From a checkpoint of a small transformer trained on Wikipedia: 3 heads of 32 (1 for keys and values), MLP 256 SwiGLU.
Each number is 128 + 32 x the weight over its row's rms, rounded and kept within 0 to 255. Layers, rows and columns count from 0. The size above them is the row's rms in percent of the matrix's.

# layer 4 attention output, 96x96, rms 0.0865, rows 83-95, columns 0-31
size [100 109  87  93 111 119  97 120 101  97 103  88 102]
[[142 118 140 102 166 125 134  69 128 128 137 105 169  71  88  89  84 155 163 117 116 147 102 189  70  87  89 121 102  82 138 111]
 [ 88 135 139  97 148 170  63  69 134 153 154 165  90 124 154 148 149 123 140 123 123 103 114 142 124 155 140 124  90 141 100 118]
 [ 64  91  96  81 142  75 164  89 114 179 132 146 156 179 127  74  87 101 146 134 129  64 136 171 123 105 123 112 131 113 101 129]
 [150  87 136 129 121 152 134 146 116 114  88 141 116 149 165 167 141 101 115 138 154  97 156 173 122 104 102 131 117 108 126 159]
 [129 131 126 137 163 119 168 150 113 122 128 128 130 111 133  58 127  83 118 159 109 119 167 149 124 137 174 133 141 121 161 147]
 [160  96 136 128 187  74  83 124 115 174 156 162 120 121 131 123 150  91 162  87 174 126 142 108 122  72 121 131 122  95 131 129]
 [175 119 134 161 184 130 116 112 142  86 157 175  97 142 147 147 170  54  75  89 166 164 130 131 158 184  73 161 131 166 141 144]
 [117 160 140  92 118 144 160 114 150 103 111  77 134 143 128  85  83 185  79 176 128 109 139 148  82 142 148 125  61 162  88 142]
 [ 95  88  98 159 116 158  97 159 163 116 151 197 106  99 160 163 129 111 141 107 177 110 122 127 115 103 171  95 124 132 147 127]
 [116  81 175 135  50 107 141 116 100 102 159 127 124 126  72 154 111 183 154  98 190  57 119 126 144 111 117 129 113  72  70 142]
 [109  90  71  74 154  88  94 106 159  68 140 100 131 102 138 135 159 126 125 141 150 106 127 127  64  94 163 126 123 145 103 143]
 [ 58  99 102 155  78 161  90  96 143 171 138  92 136 140 128 161 108 166 149 158 105 129 104 150  98 128 162 115 139  85 148 165]
 [186 121 129 110 106 136  68 104 127 131 138 194  99  90 177 154 116 127 114  94 125 186 121 109 133  76  95 127 168 173 167 134]]